config = dict(
    num_hidden_layers=10,
    vocab_size=2048,
    beta2=0.99,
    weight_decay=0.0,
)
Each number is 500 + 25 x the weight over its row's rms, rounded and kept within 0 to 999. Layers, rows and columns count from 0. Numbers have three digits each. The size before them is the row's rms in percent of the matrix's.

# layer 6 attention key, 384x256, rms 0.222, rows 46-77, columns 160-191
096:485476507542528502467515511480526468530471493544488482541501459515497473523536491511505491473504
101:488481519457534488465500463477475492525524485477521494463490523527497507476500519526485490535486
092:525494479492468522496504510511543502536483457530517492483516502467518520498494511532497501472513
095:482460528499549533524460503517543542516517501501486508471530472449474470537508486498537498486500
098:516460530512501480536543499487505471447510530525515525514538473509489516486486482495529541497466
105:527497508477506518502479470527522532478516497557481501497513502502518509569499461542545523494518
103:490501479451518496508523442483508483483468481522517476496513545486499501492474512461478474499500
105:467484487536542510526465501493497519460566485506506498488481550521510507517493529532501552490510
099:508501506489526506486466495520488477529487523492524489483460505495477493500522492504491501470517
107:514509528485522499456487503469462499535534459526528509554485523501476500537519476519509522464490
096:476462533473514538524520534517559528515517497511480496518491487475505479529523477497482497511509
104:530511521521516477497510476504512500474489492518520518504464515529511492553514533512475473537482
096:483507468511434467454532490508539473463510499514441467525544444516467560511466572511483487474520
103:527491505530495513506508515495534495542497499524464520464496482490544451513523535529524564520486
103:532541499505510493498461509508537461500504517505494501440508503504458508491516432495515511519512
096:541531481461538495486491497510528513521457494523497485477525488468456516481457486485480517514506
098:519483510466518514510478483440520515497488534489495552504524563504542515551516454502498507476484
095:486529500471489505507476479508516522466509507531513531492492512535512492451502561544506546511526
094:509506497494523538490514475483521499497494424516494517505475525536490503444504554482496461523519
098:470478520437519488469500516528465569485503492490497508486517507539468480479521500516447472521503
090:501506512486521503492469488519478484479465495524474491514493555477519575501488513509506495455491
078:551532492469528500473471502521515525545521538496526516517507466468517549521460510499505504501481
099:473507466526495540507508489463486519492506515489526512480497454518469549534491542504530502482495
083:490492494500478526526516482507483530499478546502467481486497517508514537537495537483511489523502
086:542525497505498491513498484522454499473499502458533493477490478484526549511483531505522531479520
092:509510513490506484495511516542502477520487497523519504450523506502497476533503516529470456507476
094:454508495516504501461534467519495522478495454469497510543497512502517464454468524468520486478468
084:462488504559499463500480520497508503508514489533514470478516551530451462501501455542477515530503
087:488464494489478496492506534481506516504528501471504524528491542481515470517522509506503484523520
096:495498498501486522531484504500485496527492501480507522554516495466547511514531546454514483518517
095:561497506508546475475470502556506500529501501505518484481506535488474478470492489469471520485502
096:475476526540529521500505519564523473489513474525476490479533525488508490511529518497468475456496
# layer 6 attention query, 384x256, rms 0.221, rows 47-78, columns 160-191
098:495503533492505525555516520504510493523514511502502507511517528530509497489518521528515482492497
099:457512485544497514470542502533535500505539463524477508511481521486506478480529506508459495545528
103:511509509508529499532487495482496508540509508485470483511520493540503497476493464469483491493542
101:492529453491497495535471470539518506461516507524502526508461507518535480487514481502528512540529
105:505459513522558457504496488492538522510473492482466535470496517490505494524497497528535513505511
095:477492489458464524512541509517512496518490466483491465504487528490486483545507515552514504507453
112:477506499501514497537509468498530523472512511506494531497501520508482473507551553501553507485474
101:503484485505470514476510520519497481445501471534485480472489523474517523501528464455463515498537
109:542506523532493464491515486464466479502551509531530495492510481507533466542508533514508487503477
106:508518465495522512484504500478534460525497510530470508497494505490489492498489466546507509492477
109:489516491474501493522503489479508462468495473500480470484462526448486518528487453484472483525484
099:570520472494488480490489499482534509526497535464482512509493489485521508528495509476527491506497
101:509491530473501540492495512496477497513494485507472524465479473519497492514465509452552509504491
096:544467510518525489494504473467493530506489477509537527477515480473488567484533515503466545470532
111:443509473456503473530510526487510491503488494496515524486503505501507555468464530503475485510505
106:487461494496505549489497497551502468497490521518508504537486506492524527542511496531502522510499
098:491485492489474448456492522470492514495525554517492486535464501477497498494537504500532530499538
204:495485522508508449492505505514502506474484508489555505511537491493484535496467542538494488490480
197:502470532513538508476514512515487506471548472525543489532527498475476449475490517508510499500516
079:497509495490466530488486515507498490540519545471507496513506484495492503509487521497508496517532
078:496480464510478488528442509498468475475443490486485481486512520534531514475516495518517465512513
078:493521552520544515530479488435488537504487475535494484497451503478499489468530494482497465487440
081:458514506500476528547536500448477509520507527491491499509494481476496467563480466511501496496484
079:481493479495552477552483461530505522469466447509479546519530496506491488478525501473505459502513
077:451490487488472510507482478477471499493549493521517503545488520507477522535442464514529527521490
080:508473440447473469517480496500486521507466488496473519538484479517521454509462486504484473518490
084:500510545521530537473541527501516497515478504473494474460514500488498527476533487491453521491500
090:483459503500497472491472469517516506510464542483501533488517500525469505486518478471501504478537
083:518479487493486487491491442469478511487539513531514520541477488465520529519463501458535497503510
121:506516533554535499500506510517481523495485507511513510478525481462476510511510488511462506475521
092:461459496429470508481549477498475499496454539474497443491539494490501495476482447450529461480499
090:513498477500475546534488546487514502480508475541503544520486508482518479481485508495515548502509
# layer 6 attention value, 384x256, rms 0.226, rows 0-63, columns 160-191
086:520499442503449481518483486505486506532470550507496495484492496537525489515501550477469495508485
096:467489550466496444500483497523513468529494491481491496464491546478489529515486477551511492508501
100:510467479478500507498466505487474526495522565487498492507528510464506508509483514514502512485491
090:466512484492506472451514511492490489471522495485478487501501528513518521490534494539510526560565
099:473509469506542484467535466514519487460506493536455525500497540471503521538468534521480528468460
089:444550469489525447494547463497474504456453469521499492542532472474485518495471527475485536524489
080:524480497508441499488479490474480542461492515492507492505517495496492504533459468526497485505506
093:514478484521508492493488449497534504472497442535487521511466525470483525501518523505497484538484
089:435522479496504553482509517476510485522504501463493502515539461534540495492512530482489530489512
093:497500482467498509504523488450466502477493492493496462485553508492479493547494491535519502490476
085:569525510479472509528497455510555476527463481507443468514513468483507555480476486499498535531482
096:523504464481487516531472509459499548520478466513520540480480476522525463478481460546526496543511
095:525516542526487494482509508486514499483519474525490548531503541507517518517500552458508500509501
090:534469495490513456519525544526453495525482483483530506488497501491516477495510521516510517507532
093:500513460473483535537494466496517486470512471500541523453498505496497483483497483516500513477500
089:500486488514522538448476459468469494528496515479541533466517456485542502495467519485517486462521
091:493441522474471538500540496515482538477519525519484545482558470497540481501487513446519506525476
092:477496542507477529504482513522540511485514474458484550486448534515527510486501540525480491549502
081:442527513500490470483470487506488480515520453503514494452538530487483482503497481496455517517467
106:465520496500483506493493528478468501537504527514490486458486551529525492500525516518529491519503
087:485485508499483506469508489505544485473496521485424480511494476489527527520470466486518502500449
091:444514542499463472495508524493514513422506507511520493537507525452517510501471477502495467465469
085:490487496515507458530480494501514539413477485480464492509525470545467512494520529486486484485487
092:491514475476486514491513525505553480524491510482451468451516470546505503458479508512527522475504
094:534517487519520497533510528458464498498496486504526437501486474508525485489539463537542478529532
085:480520531496510474515471533517470499458543477441519490505500537491499515496509486515510496518527
090:508455506532463529514484532488488485482520506557522491457528467524539469494510466492525512530494
093:505544487504515482515507525501477459498498522476558527474493494493474503461535508518544522464499
094:486503517456453496482581492503537505528467477495508508486503499532509475548497518506484488467531
094:473539461507468496510467543457554508517474492463519502437499493498455501502435526514486503456493
085:503482505501509458476539493527481469504511443545493494549479542512514444476457486493474541461490
092:525497476499514499483498523499440514496507540527490474508511523508467499487501529480468510516511
083:480497459519450518506498479519529486485530506518519504523476531533516520539501477488497473474497
082:483508468521503487478487472494528517477461448527510530502500491457481494484468525514417520508505
086:486485528500473502494447485505481520541516488522506496475492514481499497485524460489513518478461
088:517487511522520490504475499482465450477478536496519543552492518483492465505459493492486552513502
092:501516457488474520524504541508488524503454539482514513506475470488481528517479472468519526455503
096:501497561481502492522528497513476482490501441501466556497452450497489440434498532494477535507496
102:497495478520473545507521481479486484541504517486491517466484519505497473450501533449500493498537
094:464500507492525515504521515487549517450502503486490520506516486511509496488505489511504451509493
083:507529531497503467527503493510501520528500523504494495516490482489498535497481469482474508457484
101:485556492510510510525444496477548513432513470502494507487502528506500457482513491521499501500529
084:520515486493502479476465462500529532476512459497518510543482534504506512491523470508482496508496
085:487491508526513538511483531498454486488553514523452503516496534546496481493484485489450518536499
084:509496514506469524495523464544465508504496543495475505510458534521501514495467526521503515514536
083:472476546516528488478521546467512527467506521522502467479484495515469478506473484545522531526485
081:535442496552481474503474524535538532499534480501478507513487526489519508477546524517495534482508
082:507467493523484524519470518498481510506503472537521469512482498484515479454470516488515485532484
086:535491489496501492504492481499503524494495464509520516505488486478494497490482471468489517537506
090:528507523473489474521492504464499501502518531492516459419531514473493493502498514525500488499500
088:487538471529540479508554471504505520494514502463495473462500523527502505484505519497529485498506
087:533518503528495539519486566459469492501483454455513485484513483498536522484497481495506492493473
084:514508525492526500485502478487514491481505488511444530476463524511534467477465498482487486506507
084:525490519502547509545507488506468503532511494523512478497479484488507499443493509547506501512481
095:486488472432460513523550518530468506573529535453537504504465522498519508490503505511519503565519
083:502524485512497484472438495505485497511484537494523480536504535515507518536493538441495552502501
093:509463528487465506542450517518524529508499495506518572503478478527518514481518497529494523550488
086:509471477504498522518513538497488489485506506506484489521494495538540507484499496527453494498523
090:493444505453486504455536474476520496498488495463519517506528489480531545463473480490518472483495
092:484459516503486528461485456498531521491478528523488554467469498467504504524460509481525460514469
086:479465499462535518483540496501473469481483525495517502502497499460503495475497482545515528516492
094:538487520486526512547508560507491468538525524481509516474497529526546497484501505512522544549483
086:470513479494490473526463493491492512476517495524470517489442451513487448517445488549523512484443
087:521525525517463470472486508509489517491513505511507482512493485480495479485485507500464523517474
# layer 6 attention output (transposed), 384x256, rms 0.205, rows 0-63, columns 160-191
099:569505540481481507486548486480487499521521465514509501526504504508504536526477506520506497490481
103:536499493507548507489490511499465566511489484512455497528507491462475565458519552503488534489503
108:537483475500477468504439481495487463496470458520518532530506454507500480510472468500460500467519
099:522489506492531528482484529514530489462570494478501491539518518498483486491502487510471482500503
106:468493498482462509529464546496479492486487542495489499460491491539496495545484471518503526503523
100:481468532510454523487502501488517469522491570519541458477469502493500530520541519483494545529488
095:501454433463519536460533517544542471509518511529466475526462501494506448465510541468497497488459
099:500505500502497534509501510489471476516496479497509461489500469516466496472482496516520542515559
099:499506502506465506502489488500505518522517520484493475485467540537475508525494507512489516560452
104:493509477444455483480474522551529463534472504543490518520488493517500507504499468492505514493491
102:510477495502486494470461518488493493490507521505479559498478496500533544497529486527475498460520
107:472522473515535523510510531490478468505498526513484539511493496520524466494539517470524477497452
108:493513527497527493515532488536473491482536496482432480475460526508478468527479458534521486481537
100:443529523511527517518504473508485484500525533521514531509536520508483456515497505546513535462458
099:521506550535461472495492492505476491536542523501510514491505474508478520498496515477539519501461
100:471521470458478476515472526507503511502463494522476504524481502528536545499502496528520473500478
104:430497496453474474492491528473538491525487484490517455512465530453493511502500533548493500502512
099:544541520506520479527489507463526482537480468481511487497496564476447510513567490520469530508470
095:459508530496485514488525510510459483527488489483477479511518480464520464497498490498542488501535
105:484480506527540490558489478454494538525485505530507479529489505498501508507465467521498453500525
098:538518472473524514507485527532501513481474497528547529476525512538480512508527479503512478476525
099:549461497501515479514473547485540475506526460508476520534489489496485504482529511540489497523535
104:551489524458511530532501502507524466519492488479531482503512503503499521514466487493512464487488
104:482501490527463534490543507535493525482492501515507544512517513523493528481483502528500476529478
107:483485521503484477486524487477454495504490494497485502499503532456462457442469489470424457497457
095:489449513519449507540497497511481506465466491491499508477477497471555458476479472491487490474480
101:464505513467524495462524481517491489510450506476453526505524518507452451531535501441550475484465
105:520487539502498504518495450478525496486508540525529527488550525499517467499518528494510465483544
104:515510478534524515567493519493487552522490519511470458487488486523488492495518511509531519509452
101:491538480509442497500524507478475473507510486507506487456484500469522481514515525482474508457485
100:513467521493496483505471527491522556481496483469530488545492498472511490477480489484540489518530
104:504529544492536468499442512513490505473477496504489467500493520430513467499518518522497487505504
097:543507457525501512470511505511474489562507453490489501492505471520488463483487533438489528501504
099:490504507493512573547535531499485501465484497491513502474526533502484513478485496535489504484508
097:473492488543481487486525491517488518505471493467423462494548485539503516506502520527464475504529
101:484508518486507479508538503508519544478493480527468480493525505552528515466523560501526478504502
099:504512508543486514507508478517519536518484507527505498493500451526516475463529488498475497542483
103:541497526501490513532488496534495480502502531499509485518489541496501462512536495536501469496467
105:508474457493547466520532519499517519510524495475511474508512509525470494504506509523536471480537
105:525521484537522470508496497505531495513499547545473513540476537481514512508522503543507505496547
094:477500464559429507532473501506491518530521482483503554527539527526477477520512483528529503508501
105:471511499529518500517522525472502495531505511512472459529506482461525511502482476482458521521479
096:531507490515501529488457525490509508504464479526529519506531489498491485487538526471446493466536
099:445512465501466451527510475507530486510492464479445459476534530484535533477471500513521472507483
092:469532488491466448533511481483511546516525477484518488497517486509470515516504509520505485506539
101:540515471539527502486500547530465476484456500492485505512530529495510500508536474512496531474478
089:497475484507508509487478476493513507518488547481493532515536533494468507523483508504499444497489
089:402491498481525540533491514497511504517478493503445521485466492517508493507535475520467483435481
100:494522506505475486486453486487457509487492511513469501525468483491497473469538444502520504501500
100:522458468489520491514525491488497499492481488496499531487497482516511532459529458468513482514515
101:526473543489451503512470500512501490514495510512527480563483484484536451538504512529481512556483
096:525473469503457458518517468469484516457489479473486516499511473482529480534464483484441491479542
095:515462478541430458470539514488496514534537509538479459466510493479452562487517478502508455497492
094:490509503515472511491509458442491565456489491529476564511493493546486472500503478496529532527505
097:497508474518534486513460510496457530461530500518491525513485529574467546453495519484498477497496
095:524538454493506518504511492506511557495481492497507490540486508484533497484500481481506501507539
100:500502476483487450474520523480464471467503524523517516483516554511496482511504527495521498489528
099:472550487481491531496481487457567460529540530539557491492472516542454477511457532458510454517508
099:496489497500490487525444478523494458545553481501495500520501498516524544524500488471541487463494
098:490482506498464509482517552504497514485506536501519491479496464507464573499488467468510481480525
098:454494496490434507464528495469468493456512501478488534498506486554518522529487474512517460551496
106:498487501482496465483475463481490482454512473511499524499527487472498491514529486470490479506496
096:454493491502478520511541440528476509548471490493508494520534481519492513505513481495500498503518
098:504512501484503500477525512497517493520537462498489459518474535489519509462506487504511494503533